From a checkpoint of a small transformer trained on Wikipedia.
Size: 8 layers, width 256, 55.6M parameters.
Architecture: RMSNorm before each block, rotary positions, no biases in attention or MLP, normalized queries and keys, some layers without positions, some layers without attention, local attention windows, value embeddings, hashed n-gram embeddings, an embedding shortcut, learned residual scales, skips across layers, capped logits.
Each number is 50 + 15 x the weight over its row's rms, rounded and kept within 0 to 99. Layers, rows and columns count from 0. The size before them is the row's rms in percent of the matrix's.

# up: layer 4 MLP up, 1024x256, rms 0.193, rows 560-612, columns 64-127
# down: layer 4 MLP down (transposed), 1024x256, rms 0.0941, rows 560-611, columns 64-127
up560 101:74 40 50 63 42 57 61 59 48 74 59 50 51 49 49 22 63 44 56 39 49 68 75 36 31 44 53 50 28 76 59 24 47 23 48 68 79 14 42 25 65 43 37 41 50 53 74 54 60 49 63 36 66 56 80 49 27 54 61 24 66 45 38 38
down560 096:43 71 59 51 36 37 64 54 49 57 62 25 10 49 49 30 59 44 52 36 25 34 65 68 53 28 64 60 50 35 89 64 40 26 66 61 48 55 64 48 54 62 52 44 54 61 81 53 54 37 87 39 27 61 71 65 49 63 49 72 34 57 55 33
up561 099:52 24 47 46 54 72 53 64 35 48 54 63 52 75 63 71 94 53 40 81 60 53 77 61 65 39 33 46 65 50 45 55 48 55 28 58 47 49 51 56 55 25 45 61 56 63 48 47 64 52 71 19 73 48 70 84 53 50 73 45 55 62 66 65
down561 100:63 63 53 24 58 56 78 52 53 14 47 62 38 60 30 21 62 57 75 68 55 30 68 63 60 67 45 53 52 31 49 62 56 50 63 58 11 40 52 40 63 44 37 55 34 52 53 34 32 35 38 41 48 56 41 47 83 72 46 44 47 45 84 56
up562 101:61 25 23 37 30 79 22 58 46 21 83 63 47 57 69 42 32 31 35 51 58 43 23 56 16 59 67 31 55 60 31 48 08 57 74 40 49 47 40 52 49 26 56 57 55 39 43 60 59 50 47 44 40 59 12 36 48 51 65 37 41 46 29 40
down562 100:37 51 58 62 50 44 54 77 50 64 42 59 31 16 82 43 67 56 33 57 37 75 61 33 42 71 74 95 59 49 62 50 77 56 42 42 39 58 40 47 32 45 38 59 53 47 66 54 60 44 60 09 40 44 36 38 42 45 58 40 32 54 28 52
up563 106:44 66 42 66 35 61 51 43 73 66 73 65 66 52 47 15 71 39 18 47 59 61 37 46 53 49 57 57 69 54 72 53 50 50 64 37 28 64 55 59 65 71 67 55 42 25 58 29 24 58 45 76 61 36 36 30 52 53 30 52 55 42 71 56
down563 105:58 38 51 66 72 47 61 78 45 59 79 36 61 33 63 47 55 46 60 71 54 74 17 47 80 38 52 59 60 40 63 29 59 53 57 72 19 52 18 42 58 36 61 56 44 33 90 43 75 49 34 36 59 60 43 28 57 53 44 09 44 19 52 42
up564 096:41 43 58 56 60 58 43 27 45 66 85 46 47 75 21 61 70 46 21 51 20 43 57 59 47 30 44 22 58 24 48 34 32 39 52 28 53 45 32 75 47 41 59 58 47 84 75 39 48 37 36 46 40 56 50 47 79 27 56 65 71 37 75 72
down564 097:26 67 39 66 25 61 53 23 47 42 55 41 56 46 41 41 65 49 67 46 53 57 38 71 28 60 42 48 52 28 49 18 32 29 44 32 52 40 39 63 44 42 38 44 55 28 78 62 57 40 48 77 16 72 48 40 42 63 17 36 36 58 74 65
up565 102:57 43 31 50 69 74 40 57 71 54 54 62 68 57 47 52 49 48 37 90 50 51 47 47 73 46 57 47 64 51 38 56 61 56 66 16 24 45 56 64 66 46 47 58 52 41 46 54 65 49 25 51 61 56 40 61 29 51 76 68 52 30 51 47
down565 101:16 39 44 37 33 54 38 60 61 48 54 48 57 33 79 44 29 48 75 45 48 47 50 50 79 41 52 49 35 16 76 55 53 60 65 53 49 83 58 52 62 49 67 28 37 76 21 39 46 59 49 75 40 56 76 43 66 45 40 33 60 63 43 67
up566 109:78 30 52 30 09 78 56 64 81 62 55 57 68 32 27 42 39 40 38 75 38 45 58 55 53 51 74 45 43 55 47 53 55 69 58 46 51 96 30 53 54 68 56 62 41 14 49 42 67 55 51 38 42 41 43 34 27 31 60 46 65 52 29 33
down566 105:63 49 68 40 33 74 49 46 26 42 50 53 57 41 41 27 45 63 70 45 51 49 38 50 67 57 43 63 49 38 36 69 60 52 65 25 57 61 68 68 28 65 52 20 64 36 69 56 28 49 41 33 47 52 70 62 56 45 42 55 37 45 57 52
up567 100:57 58 02 65 32 70 60 59 47 63 56 38 29 61 74 42 68 57 67 83 38 61 51 44 35 49 74 47 65 39 51 59 77 44 38 45 99 50 29 78 62 44 58 44 78 61 57 43 43 52 52 34 33 54 32 30 72 63 34 57 92 55 71 62
down567 102:41 58 56 36 45 64 80 50 38 35 41 30 34 38 25 42 57 50 34 36 47 62 57 42 40 64 51 40 51 42 20 41 50 61 70 61 55 67 42 50 40 36 37 66 41 61 35 54 20 32 32 71 43 54 47 51 54 53 46 42 29 64 56 45
up568 091:45 66 70 67 64 37 54 39 29 57 36 60 47 57 69 65 41 57 32 57 56 21 40 39 58 30 61 18 99 78 35 47 38 34 42 47 43 30 31 75 39 47 58 59 30 43 56 66 39 50 64 81 58 53 32 57 83 44 58 60 32 63 52 37
down568 098:59 43 47 58 43 45 48 32 68 54 57 53 51 39 14 57 63 20 53 66 69 45 57 41 84 59 27 47 50 73 34 39 32 36 61 39 49 49 34 32 46 51 37 32 52 28 58 46 42 22 39 45 42 36 49 45 21 46 39 68 46 22 39 25
up569 120:64 42 35 40 50 42 68 31 56 45 59 52 58 55 35 28 61 17 38 39 33 37 69 32 29 55 39 46 45 48 35 59 34 56 67 30 23 46 38 57 34 69 73 54 67 54 51 56 61 56 48 57 28 67 34 89 36 58 72 23 54 40 45 45
down569 105:31 67 32 42 35 43 44 25 56 46 64 50 29 51 51 37 62 49 64 40 29 35 51 34 24 74 56 26 55 33 29 51 46 69 68 33 26 32 25 44 38 61 71 47 60 45 46 42 55 35 34 57 35 47 38 62 39 49 72 19 44 48 45 41
up570 093:51 36 62 42 56 85 82 61 65 53 73 51 50 44 58 26 42 00 39 71 56 42 69 79 51 41 58 27 48 66 62 52 53 74 61 42 63 25 52 67 80 43 49 70 48 30 52 14 16 60 39 58 53 30 50 21 35 40 49 58 60 42 24 35
down570 095:70 32 17 44 52 58 69 39 38 51 26 37 54 37 55 46 42 52 65 52 66 68 54 71 61 57 49 36 51 69 58 37 46 32 62 50 33 35 63 12 48 38 61 57 72 17 29 67 65 49 27 79 40 50 41 67 65 27 63 31 35 57 44 55
up571 094:60 67 54 40 45 76 46 48 59 23 32 55 55 44 57 37 51 48 62 55 38 52 20 51 61 56 67 42 73 64 54 39 57 45 43 54 32 47 30 17 15 92 58 44 54 55 45 35 39 60 51 69 56 71 34 30 50 36 29 52 26 60 51 34
down571 100:46 77 45 47 66 60 26 74 43 57 35 44 66 27 58 48 35 65 44 41 76 29 64 50 66 41 38 46 51 48 46 58 50 82 60 64 45 57 40 70 56 61 50 46 26 61 66 44 56 38 54 44 31 79 62 59 37 72 85 42 72 42 66 54
up572 104:83 61 51 55 38 06 38 61 50 54 51 35 49 22 46 32 49 39 63 54 67 43 30 59 57 34 48 47 29 34 57 44 46 54 70 43 51 48 38 45 54 45 68 39 69 32 40 66 57 51 39 39 22 49 53 48 55 68 52 34 34 38 46 49
down572 099:36 56 37 66 32 45 57 45 38 41 44 40 64 68 63 70 42 50 87 57 35 48 46 73 63 32 78 48 40 43 20 61 49 47 45 42 57 43 36 45 62 30 57 30 70 58 56 57 33 27 50 53 45 48 44 57 82 21 61 50 31 54 21 38
up573 102:34 50 35 80 17 40 54 46 48 59 64 54 51 63 56 42 81 51 30 52 54 12 70 35 48 58 45 45 34 43 70 76 33 60 49 57 64 36 43 50 47 64 72 42 37 34 28 67 55 63 48 36 58 43 64 21 79 57 89 28 37 66 49 42
down573 101:41 38 50 86 63 42 37 58 49 46 22 72 27 45 23 46 68 75 45 56 27 41 38 60 28 48 30 53 60 22 56 47 52 57 34 46 28 51 25 57 56 10 62 41 42 38 38 51 43 38 51 66 56 80 58 43 56 64 41 84 36 49 40 28
up574 089:62 22 46 36 25 26 56 38 62 53 47 42 42 61 62 55 32 61 52 49 78 56 41 50 41 41 40 72 45 33 77 04 59 00 79 75 56 57 62 44 74 47 39 51 23 60 61 42 50 12 59 54 43 48 66 35 45 54 41 54 35 63 56 28
down574 097:91 53 24 50 57 70 56 48 23 09 50 48 61 42 64 51 42 37 51 23 36 68 58 66 40 57 53 60 41 29 31 65 72 47 62 35 31 50 42 55 60 64 34 60 49 69 95 61 65 18 43 37 48 75 65 44 91 70 36 55 45 65 31 49
up575 098:67 55 56 53 46 40 45 52 83 53 45 66 42 63 65 51 63 57 49 56 51 49 44 72 66 34 28 39 44 40 22 59 47 39 68 70 60 49 54 57 71 86 43 55 15 74 43 49 55 24 66 56 45 65 79 40 55 78 68 64 37 60 49 55
down575 088:66 60 48 62 79 44 43 36 26 64 21 69 35 42 39 81 58 54 64 47 50 61 57 37 23 71 41 32 44 26 88 21 37 48 64 46 36 45 65 56 49 51 47 41 41 51 45 52 20 61 65 57 39 44 60 74 51 68 46 35 50 91 12 40
up576 111:52 68 57 42 52 59 49 47 42 42 55 31 53 51 48 61 72 49 51 77 33 45 51 46 35 54 57 64 79 43 27 48 64 36 31 50 45 27 18 67 43 61 33 48 73 52 27 63 34 49 47 62 50 57 34 47 49 36 60 49 25 24 51 46
down576 112:79 78 65 62 60 37 72 75 32 19 47 31 56 84 48 42 29 60 54 57 56 33 78 43 42 62 63 37 36 75 43 73 41 48 46 66 61 29 26 29 35 73 55 57 17 75 42 57 35 45 71 68 37 67 70 52 49 58 23 47 51 59 66 53
up577 130:33 58 64 70 39 59 51 55 63 77 63 36 48 65 75 72 53 56 64 51 56 62 57 73 59 35 70 22 49 59 42 59 34 69 64 52 34 63 44 61 52 61 49 52 71 39 44 42 35 40 32 46 77 29 47 43 49 59 60 43 53 39 59 54
down577 116:64 38 47 12 51 42 37 32 44 22 41 51 62 47 27 37 32 51 44 37 60 38 61 38 38 54 43 58 43 45 57 38 67 43 23 67 49 51 55 37 57 42 61 54 44 52 37 46 60 51 38 52 17 69 49 62 51 30 41 37 59 51 41 59
up578 091:74 42 43 65 45 23 67 53 46 47 40 32 38 50 59 30 24 51 41 54 54 56 25 62 39 59 26 45 50 79 64 51 71 63 30 39 63 56 29 51 40 43 22 43 67 61 49 24 79 73 83 75 62 38 53 88 72 53 43 26 26 46 32 47
down578 092:64 79 27 33 12 51 61 66 68 56 77 52 62 53 55 62 47 45 58 62 19 48 38 36 37 42 46 45 56 27 49 64 54 42 75 44 46 69 21 44 47 38 28 50 55 40 40 54 63 51 51 32 48 50 17 71 47 47 71 51 42 69 26 71
up579 110:51 48 66 32 39 60 42 43 62 28 68 61 31 45 37 50 36 23 40 54 60 63 46 62 84 50 42 55 37 42 40 38 70 57 27 44 77 32 33 51 47 68 61 54 50 77 72 60 32 34 71 50 45 49 48 69 34 44 51 50 58 33 41 40
down579 107:51 58 80 39 54 68 56 83 57 61 56 62 33 46 25 34 52 51 47 62 56 57 36 39 55 68 34 57 56 32 59 33 89 56 58 43 43 86 88 54 25 52 60 58 41 59 56 69 37 51 35 65 56 41 51 68 33 64 46 61 87 55 51 30
up580 107:28 58 66 50 55 27 40 62 53 32 71 48 51 41 35 48 55 52 33 50 37 39 51 45 54 33 47 48 72 40 43 58 64 60 64 40 61 26 73 46 48 29 61 78 78 64 61 64 56 41 68 02 50 32 42 76 49 46 41 52 66 47 75 36
down580 093:30 57 60 38 39 69 44 23 55 39 67 58 72 27 19 52 45 48 66 15 67 60 34 51 31 62 27 57 36 48 58 37 57 54 60 69 37 61 57 57 46 42 50 45 70 43 44 49 44 42 27 52 51 52 36 38 12 33 44 36 53 44 50 29
up581 093:63 43 75 64 32 78 51 59 52 52 46 73 16 31 22 96 56 31 45 56 69 60 61 21 33 54 73 48 50 35 45 46 38 54 72 47 24 71 51 43 60 53 31 36 32 23 63 48 32 41 55 77 27 35 82 61 71 54 47 67 43 62 55 00
down581 098:62 50 38 46 63 52 69 55 39 45 52 54 45 57 76 55 39 63 27 59 40 39 59 55 51 31 41 58 59 47 54 44 56 36 51 50 58 43 74 55 13 82 42 70 48 62 72 70 47 64 26 27 83 51 39 48 68 56 50 54 47 36 44 60
up582 106:58 61 57 72 52 68 56 38 44 30 25 29 47 47 50 35 23 52 58 22 35 44 38 19 56 39 36 61 65 56 38 48 58 47 57 51 34 77 57 45 29 48 55 64 45 32 71 40 18 39 38 54 56 71 35 35 68 54 63 27 82 53 33 69
down582 102:39 37 47 52 50 18 52 43 57 41 58 50 51 40 59 50 28 74 83 53 31 56 45 58 64 46 66 73 14 48 53 57 45 52 62 16 40 64 73 62 51 49 24 51 63 63 30 56 54 55 61 43 32 71 58 47 55 60 43 47 62 65 43 48
up583 102:65 42 41 39 51 40 54 26 42 59 49 32 47 36 74 40 43 66 39 67 66 58 48 73 61 61 40 47 35 47 46 11 67 66 61 50 56 47 51 67 47 58 39 63 40 33 58 62 79 45 61 53 28 53 74 35 41 49 22 40 64 35 52 35
down583 110:51 31 44 67 37 20 46 70 33 60 56 63 12 65 50 68 50 46 65 55 58 61 45 26 27 74 46 24 64 44 38 31 29 66 32 61 48 52 57 63 65 43 27 49 70 32 57 59 53 55 49 32 47 58 32 64 50 64 90 37 39 64 61 54
up584 089:63 50 69 36 61 45 32 28 71 59 80 59 65 73 52 62 57 53 56 69 44 71 63 48 37 38 49 66 61 67 46 91 51 33 35 37 73 54 29 39 47 61 31 34 46 46 44 42 36 73 39 43 35 34 57 47 32 47 46 43 36 56 34 72
down584 097:21 67 43 58 65 81 18 32 42 37 48 28 05 54 54 51 49 71 47 54 56 74 53 26 65 16 70 47 81 51 50 43 45 65 59 43 25 54 44 48 55 27 25 57 25 71 39 77 65 50 52 48 56 47 29 46 42 61 54 63 57 52 69 47
up585 093:57 49 49 43 33 74 33 80 54 79 54 61 26 58 29 76 41 76 61 40 27 52 31 46 42 23 69 22 40 60 71 33 41 38 61 36 32 60 36 41 50 75 47 48 31 36 38 51 41 63 59 57 06 60 42 41 34 44 62 68 51 62 31 72
down585 096:66 58 30 59 53 59 28 50 65 38 51 63 71 37 44 58 50 39 21 35 60 61 63 43 13 43 41 63 56 35 24 37 36 69 21 72 51 42 52 51 57 57 71 52 28 59 44 37 46 53 46 39 28 32 61 51 39 44 55 75 55 18 55 33
up586 093:56 46 52 56 50 49 72 43 43 69 66 76 25 54 55 52 52 26 45 35 66 61 52 60 39 60 36 56 59 59 89 44 43 49 67 26 45 71 47 38 44 61 57 11 32 40 28 20 33 55 71 90 24 53 53 38 53 72 46 55 49 20 58 42
down586 095:48 54 50 35 39 37 60 73 58 49 71 85 29 38 46 59 36 63 49 53 28 67 76 56 25 67 51 34 44 47 31 66 41 49 58 37 45 62 30 70 90 36 66 54 43 54 16 75 36 25 64 61 48 62 40 28 50 59 38 35 76 72 50 66
up587 090:56 60 65 34 40 21 35 80 51 48 44 40 44 68 87 85 60 59 53 34 54 29 59 56 55 48 39 63 41 41 58 52 78 51 32 52 40 37 44 67 23 52 47 50 45 49 43 38 47 67 46 49 67 59 30 79 48 67 40 57 53 42 44 54
down587 091:54 57 54 38 46 64 52 32 61 39 77 52 54 39 38 30 31 33 30 53 44 41 41 43 02 52 58 43 49 68 73 51 54 58 55 70 48 71 29 57 26 81 78 64 24 50 59 60 47 48 60 54 45 07 64 46 51 48 57 54 70 63 39 67
up588 106:35 43 59 25 39 43 47 65 45 46 58 38 62 42 71 83 09 27 73 46 52 43 58 50 37 42 76 58 48 53 48 47 50 59 37 57 69 88 52 76 55 73 37 52 54 82 34 82 65 68 58 53 74 74 27 39 64 64 26 21 42 40 65 25
down588 109:54 52 50 39 66 71 37 38 58 41 71 72 52 56 39 36 24 43 45 36 41 61 44 63 54 57 57 55 27 30 43 53 48 20 66 45 35 54 41 57 49 26 33 40 54 51 70 64 68 49 60 37 59 59 38 26 66 60 63 36 58 65 66 31
up589 095:42 53 47 35 55 57 61 67 41 46 59 44 38 20 80 62 53 24 47 50 45 60 51 47 52 46 32 22 63 58 37 47 55 59 47 44 52 63 59 40 69 39 65 45 41 61 37 57 21 45 46 45 43 66 45 53 33 37 64 50 51 41 72 03
down589 098:64 38 34 37 54 52 30 42 37 45 63 67 48 54 30 48 48 72 75 42 26 75 27 54 40 42 67 57 52 45 56 28 52 47 53 61 42 82 64 93 22 49 43 60 65 60 46 59 39 44 46 39 54 58 51 38 27 38 41 40 68 35 59 39
up590 115:42 51 72 44 60 35 37 52 40 08 54 66 58 60 54 48 64 31 45 44 46 40 61 59 88 48 37 33 30 64 45 61 70 39 44 18 36 59 30 39 54 79 55 71 56 42 19 66 53 63 71 56 41 56 62 63 62 99 60 78 48 71 67 58
down590 103:50 37 45 48 46 65 44 37 73 35 60 40 41 61 54 50 44 32 42 45 45 35 43 51 40 04 67 62 44 46 46 62 44 54 56 55 71 51 41 42 60 44 38 57 72 47 75 48 76 59 33 55 56 49 66 61 51 58 29 55 52 19 62 44
up591 095:50 55 47 56 46 26 71 55 46 47 42 49 60 44 55 43 41 27 11 55 60 49 58 59 77 60 58 56 43 65 55 44 28 45 67 47 47 65 57 17 58 54 77 50 58 59 66 42 35 44 48 63 26 28 48 74 25 43 47 48 53 42 44 62
down591 100:45 35 56 62 79 69 66 55 75 54 72 63 31 55 17 38 71 61 34 35 55 47 44 84 46 30 69 63 49 58 62 55 69 43 70 51 37 59 61 60 56 39 37 78 70 66 43 41 34 35 74 31 56 44 18 36 69 40 43 68 45 56 39 60
up592 106:73 44 27 41 65 69 35 30 24 33 44 68 68 35 26 56 49 57 39 61 29 48 69 54 45 43 60 35 43 61 77 42 54 41 62 41 46 67 69 31 22 57 45 76 27 41 47 54 44 63 36 45 74 21 26 61 47 33 38 51 34 21 29 50
down592 104:45 39 55 61 46 79 73 61 44 46 32 39 72 65 34 39 68 60 56 40 55 67 46 56 76 42 34 44 68 55 45 47 64 76 33 55 51 57 33 61 33 48 70 59 68 67 33 79 71 75 43 29 51 43 30 78 63 72 43 40 33 55 33 50
up593 100:55 30 52 42 28 61 41 28 44 40 91 31 41 64 53 70 57 38 76 53 65 50 51 47 47 20 41 44 55 83 49 47 65 58 27 47 40 53 24 76 53 23 48 49 45 36 64 42 69 50 64 47 61 53 63 31 32 40 82 52 53 36 55 55
down593 103:44 37 53 54 55 33 42 50 41 77 68 23 50 73 36 47 71 56 58 52 33 30 37 30 50 25 34 76 45 69 77 27 39 73 47 64 70 36 59 31 42 56 50 48 39 34 47 55 36 30 45 41 61 75 67 54 66 54 72 81 46 70 43 46
up594 097:33 44 52 23 51 71 26 47 81 43 46 50 76 56 18 47 41 39 66 44 36 63 58 49 38 28 54 59 44 72 23 57 48 17 46 61 53 59 22 65 33 30 55 53 44 56 62 43 79 59 78 74 75 56 25 62 78 47 78 32 28 38 61 35
down594 102:30 60 61 31 48 47 57 47 58 41 67 37 40 65 65 57 74 49 69 61 36 45 68 21 44 37 68 50 45 50 46 38 53 60 48 48 43 71 41 71 60 69 54 68 70 56 38 64 48 37 21 82 19 62 51 31 48 49 78 13 22 62 50 59
up595 115:47 70 35 47 35 58 50 28 52 49 40 58 34 42 70 47 36 42 30 60 78 38 47 38 44 46 51 38 64 51 42 62 44 55 49 55 36 51 68 28 58 45 59 45 40 39 42 30 55 52 49 54 56 55 48 39 58 63 57 78 51 45 42 54
down595 109:74 53 61 51 27 43 53 66 76 55 65 49 65 59 29 53 58 39 53 55 61 13 55 21 67 54 49 62 51 62 41 34 60 46 43 39 51 41 48 49 65 42 52 49 53 40 47 37 55 70 42 55 60 29 20 67 23 46 55 00 55 57 59 44
up596 109:34 38 61 51 78 61 22 64 50 52 51 39 56 54 51 50 46 62 42 62 52 49 80 59 46 56 62 43 33 41 73 58 57 51 58 40 56 65 45 52 47 59 31 76 46 68 44 65 65 59 67 39 70 58 55 60 52 52 62 74 26 64 43 54
down596 100:46 54 41 49 61 42 27 47 35 21 67 67 19 53 48 19 57 58 54 36 37 44 41 54 42 23 47 51 54 49 54 51 24 76 44 30 48 63 42 29 74 60 71 45 41 62 42 50 50 41 40 17 42 43 24 22 56 43 20 70 68 41 43 30
up597 098:38 77 45 43 58 61 55 34 59 60 50 42 29 71 68 56 57 45 42 52 55 40 48 38 58 49 29 36 32 60 35 73 63 50 52 54 67 45 58 50 61 59 23 59 48 58 12 36 52 68 60 56 38 68 59 76 41 43 50 52 56 21 65 36
down597 102:53 37 69 47 38 68 65 50 29 62 14 37 45 44 37 37 24 72 33 44 46 36 66 50 54 22 66 45 72 52 53 53 38 35 58 79 20 22 80 40 27 77 14 51 44 57 68 45 53 43 74 40 19 78 52 44 57 79 43 52 60 59 84 71
up598 103:42 31 69 55 73 33 31 54 41 47 83 44 54 52 56 61 30 60 36 76 61 82 55 56 61 52 58 46 88 34 40 50 32 48 75 53 42 54 59 63 43 46 45 64 40 49 58 36 61 17 69 54 22 70 51 54 26 68 64 59 49 67 48 51
down598 097:37 27 60 36 49 09 65 38 38 61 59 66 32 50 68 40 28 62 57 56 19 36 66 51 36 65 43 24 55 61 54 18 56 42 48 46 46 74 59 73 62 44 48 42 60 54 41 45 49 17 61 48 58 27 43 13 55 56 56 24 81 60 29 21
up599 110:52 29 52 56 32 54 67 03 47 43 42 52 47 31 39 77 63 46 52 54 84 51 66 54 58 40 58 72 27 68 40 65 66 45 30 55 74 69 67 48 38 47 46 48 38 58 35 41 51 76 39 53 41 60 40 55 37 61 65 67 42 33 59 61
down599 102:72 71 46 51 63 53 51 34 38 35 43 54 47 39 55 24 38 60 73 73 45 55 48 36 57 39 61 54 27 58 51 28 60 43 72 22 52 42 76 25 49 49 35 25 44 35 58 43 73 50 29 51 43 39 18 68 51 41 20 36 76 53 27 17
up600 097:60 36 52 61 37 48 42 58 67 25 80 56 28 51 52 46 49 63 57 40 56 61 62 35 78 61 48 38 37 51 69 55 90 62 38 46 64 74 32 14 44 47 68 55 64 72 50 57 44 53 65 35 64 57 34 25 72 07 82 59 29 49 34 77
down600 099:54 58 47 44 39 37 49 38 58 34 37 52 33 43 52 56 63 57 40 32 56 57 52 54 48 33 57 41 55 68 34 30 42 42 34 57 32 60 55 62 21 52 71 74 69 91 48 27 23 60 49 48 52 35 53 80 55 48 31 63 46 54 48 29
up601 106:40 57 57 53 27 49 45 42 47 57 54 41 51 49 35 42 44 32 38 63 32 40 00 71 71 52 72 69 66 60 73 67 81 43 60 47 69 32 43 19 54 41 60 53 53 55 37 65 58 48 85 25 27 42 43 68 57 30 37 59 46 39 44 58
down601 106:65 38 44 38 33 16 64 55 64 64 52 72 58 29 48 66 41 41 54 57 76 63 25 46 38 50 61 46 68 35 90 43 41 38 36 67 77 25 54 61 33 47 39 47 64 49 31 46 25 60 57 04 22 67 41 57 44 42 46 67 38 39 44 70
up602 111:48 34 59 50 53 52 58 61 66 68 40 62 47 67 65 42 41 39 60 20 61 69 65 19 31 46 31 61 60 42 45 58 39 48 16 57 41 53 33 27 65 26 52 61 45 60 37 50 30 86 56 69 54 29 42 27 58 49 74 79 52 42 49 65
down602 115:38 48 62 57 72 51 45 53 62 50 51 46 55 56 27 51 39 64 61 64 29 56 66 30 42 68 67 73 50 62 35 41 29 36 54 58 47 42 58 57 43 59 34 55 25 37 90 43 41 48 50 46 79 51 64 52 44 62 44 59 42 48 67 59
up603 089:31 61 46 33 35 37 44 48 44 65 51 34 77 39 55 32 56 41 32 45 58 43 74 52 46 54 62 69 69 38 39 57 45 59 67 42 52 63 43 59 30 69 67 47 40 38 54 36 30 50 87 22 71 34 34 38 46 47 60 30 35 64 55 63
down603 099:48 50 39 37 56 67 51 56 65 57 88 78 66 36 70 77 59 53 51 60 59 40 40 42 68 28 44 58 72 26 57 45 48 63 46 67 65 40 52 74 46 68 66 51 64 63 42 63 33 56 53 68 32 57 60 54 88 25 61 40 66 54 58 26
up604 099:38 33 52 54 65 44 56 81 42 62 69 64 50 52 45 47 54 62 58 55 54 65 59 42 59 24 48 54 52 70 39 68 59 64 33 35 50 71 66 47 36 26 72 25 71 43 49 86 50 47 51 31 68 48 71 56 38 50 62 61 63 77 22 21
down604 095:60 51 42 55 73 21 38 75 54 29 54 60 61 44 36 55 66 50 37 39 67 60 56 39 56 59 41 46 37 21 55 60 51 39 38 63 23 60 25 38 41 58 23 34 40 36 67 65 54 46 42 58 67 71 42 60 42 45 98 45 29 62 64 19
up605 097:63 71 46 50 60 31 35 38 52 49 62 42 63 48 70 27 32 35 66 67 79 49 56 51 37 61 49 45 51 51 58 42 28 69 49 56 52 30 45 54 38 60 47 48 33 57 83 21 39 42 12 51 28 64 47 63 43 42 35 43 49 43 40 57
down605 103:40 33 49 56 69 28 26 42 44 61 66 50 70 32 72 38 60 42 91 61 56 54 36 53 61 59 40 76 73 55 46 35 60 45 65 50 28 24 24 20 47 35 38 58 48 54 63 41 28 48 48 53 48 57 69 42 46 54 40 37 00 50 54 30
up606 096:72 38 43 42 63 49 67 54 70 48 87 28 43 39 76 44 33 45 72 35 89 61 37 43 16 57 24 15 57 48 47 38 46 60 62 37 43 39 41 19 31 42 41 57 26 41 58 56 35 45 33 44 40 40 76 49 32 59 42 25 57 37 68 61
down606 103:85 58 84 79 66 26 27 41 40 37 37 43 58 53 57 68 51 37 74 57 62 55 57 63 28 36 44 56 49 65 74 39 73 65 62 44 54 33 26 55 43 46 43 66 77 23 56 50 24 29 45 39 49 30 45 52 66 43 57 37 48 66 64 43
up607 113:70 46 55 43 34 34 47 50 22 17 44 43 34 39 34 81 28 53 53 38 65 64 45 42 54 52 55 44 60 69 56 53 46 55 36 48 39 62 49 50 29 52 21 58 62 63 21 39 28 77 44 62 72 55 72 64 37 26 56 48 67 57 55 41
down607 107:59 58 66 75 65 73 46 46 49 42 41 40 36 41 54 32 27 39 71 42 92 36 54 13 61 88 53 39 41 58 39 35 54 74 54 56 58 75 52 51 78 60 56 31 56 30 89 67 18 58 61 70 31 47 60 27 47 47 67 61 67 45 47 30
up608 106:53 27 53 48 57 70 20 64 63 79 66 71 60 48 47 37 70 41 72 23 44 61 52 54 41 48 38 42 74 28 70 44 33 60 80 68 61 51 48 46 22 35 56 38 90 51 58 49 60 39 48 95 60 82 64 69 44 29 53 37 55 68 44 70
down608 100:70 53 58 92 73 42 58 46 47 54 34 17 44 75 56 47 19 50 38 50 57 52 33 49 73 55 61 36 52 44 60 38 27 47 33 43 34 68 56 87 46 38 71 52 59 47 47 71 29 35 38 45 43 59 31 76 49 33 28 69 57 73 69 42
up609 122:45 68 73 51 57 45 32 49 82 56 69 77 22 17 42 69 39 50 54 52 41 18 45 58 63 22 25 55 33 26 43 77 36 72 44 46 59 31 31 44 51 41 36 71 69 46 46 51 54 79 55 43 56 52 59 55 54 75 54 28 47 26 47 57
down609 099:71 54 96 60 38 48 45 26 52 38 33 58 66 25 65 47 47 63 42 62 59 60 61 54 39 72 46 25 54 61 46 53 63 40 77 76 19 56 68 20 31 30 26 49 78 56 65 54 58 63 63 44 48 54 67 33 38 52 30 32 51 37 55 31
up610 091:57 17 58 33 55 44 49 42 68 53 34 70 69 32 58 48 32 54 30 45 59 34 55 33 51 62 52 45 72 50 71 52 33 50 33 27 66 55 53 22 33 42 62 58 28 50 50 41 57 54 80 66 49 66 63 70 76 57 63 68 56 59 60 54
down610 099:36 89 39 57 27 23 55 37 56 37 41 30 31 36 51 51 47 35 37 39 53 65 75 35 59 63 18 37 81 59 34 35 59 58 51 44 43 38 37 56 48 38 23 64 42 30 57 34 62 47 53 54 70 42 57 52 53 60 55 36 44 45 44 25
up611 102:57 68 34 49 20 41 35 55 57 64 51 46 49 42 49 30 18 68 63 53 75 35 91 48 51 33 38 47 61 46 41 43 63 32 63 11 50 68 49 48 40 37 56 42 31 39 47 25 34 43 49 43 42 33 48 44 42 54 76 47 77 49 38 73
down611 103:47 32 53 51 35 76 37 53 48 45 43 82 65 23 47 42 55 39 40 64 58 53 43 37 57 78 66 54 42 54 64 53 36 22 88 68 41 63 65 59 40 50 58 52 33 78 29 47 74 53 47 38 59 62 42 52 70 30 33 28 56 44 74 48
up612 103:87 28 31 49 35 94 53 44 61 46 35 61 19 54 53 54 75 46 61 29 37 49 42 50 46 32 66 51 64 51 42 36 72 18 35 28 49 60 37 34 47 68 42 36 42 59 30 63 42 48 55 39 41 21 27 66 48 40 16 74 52 38 47 33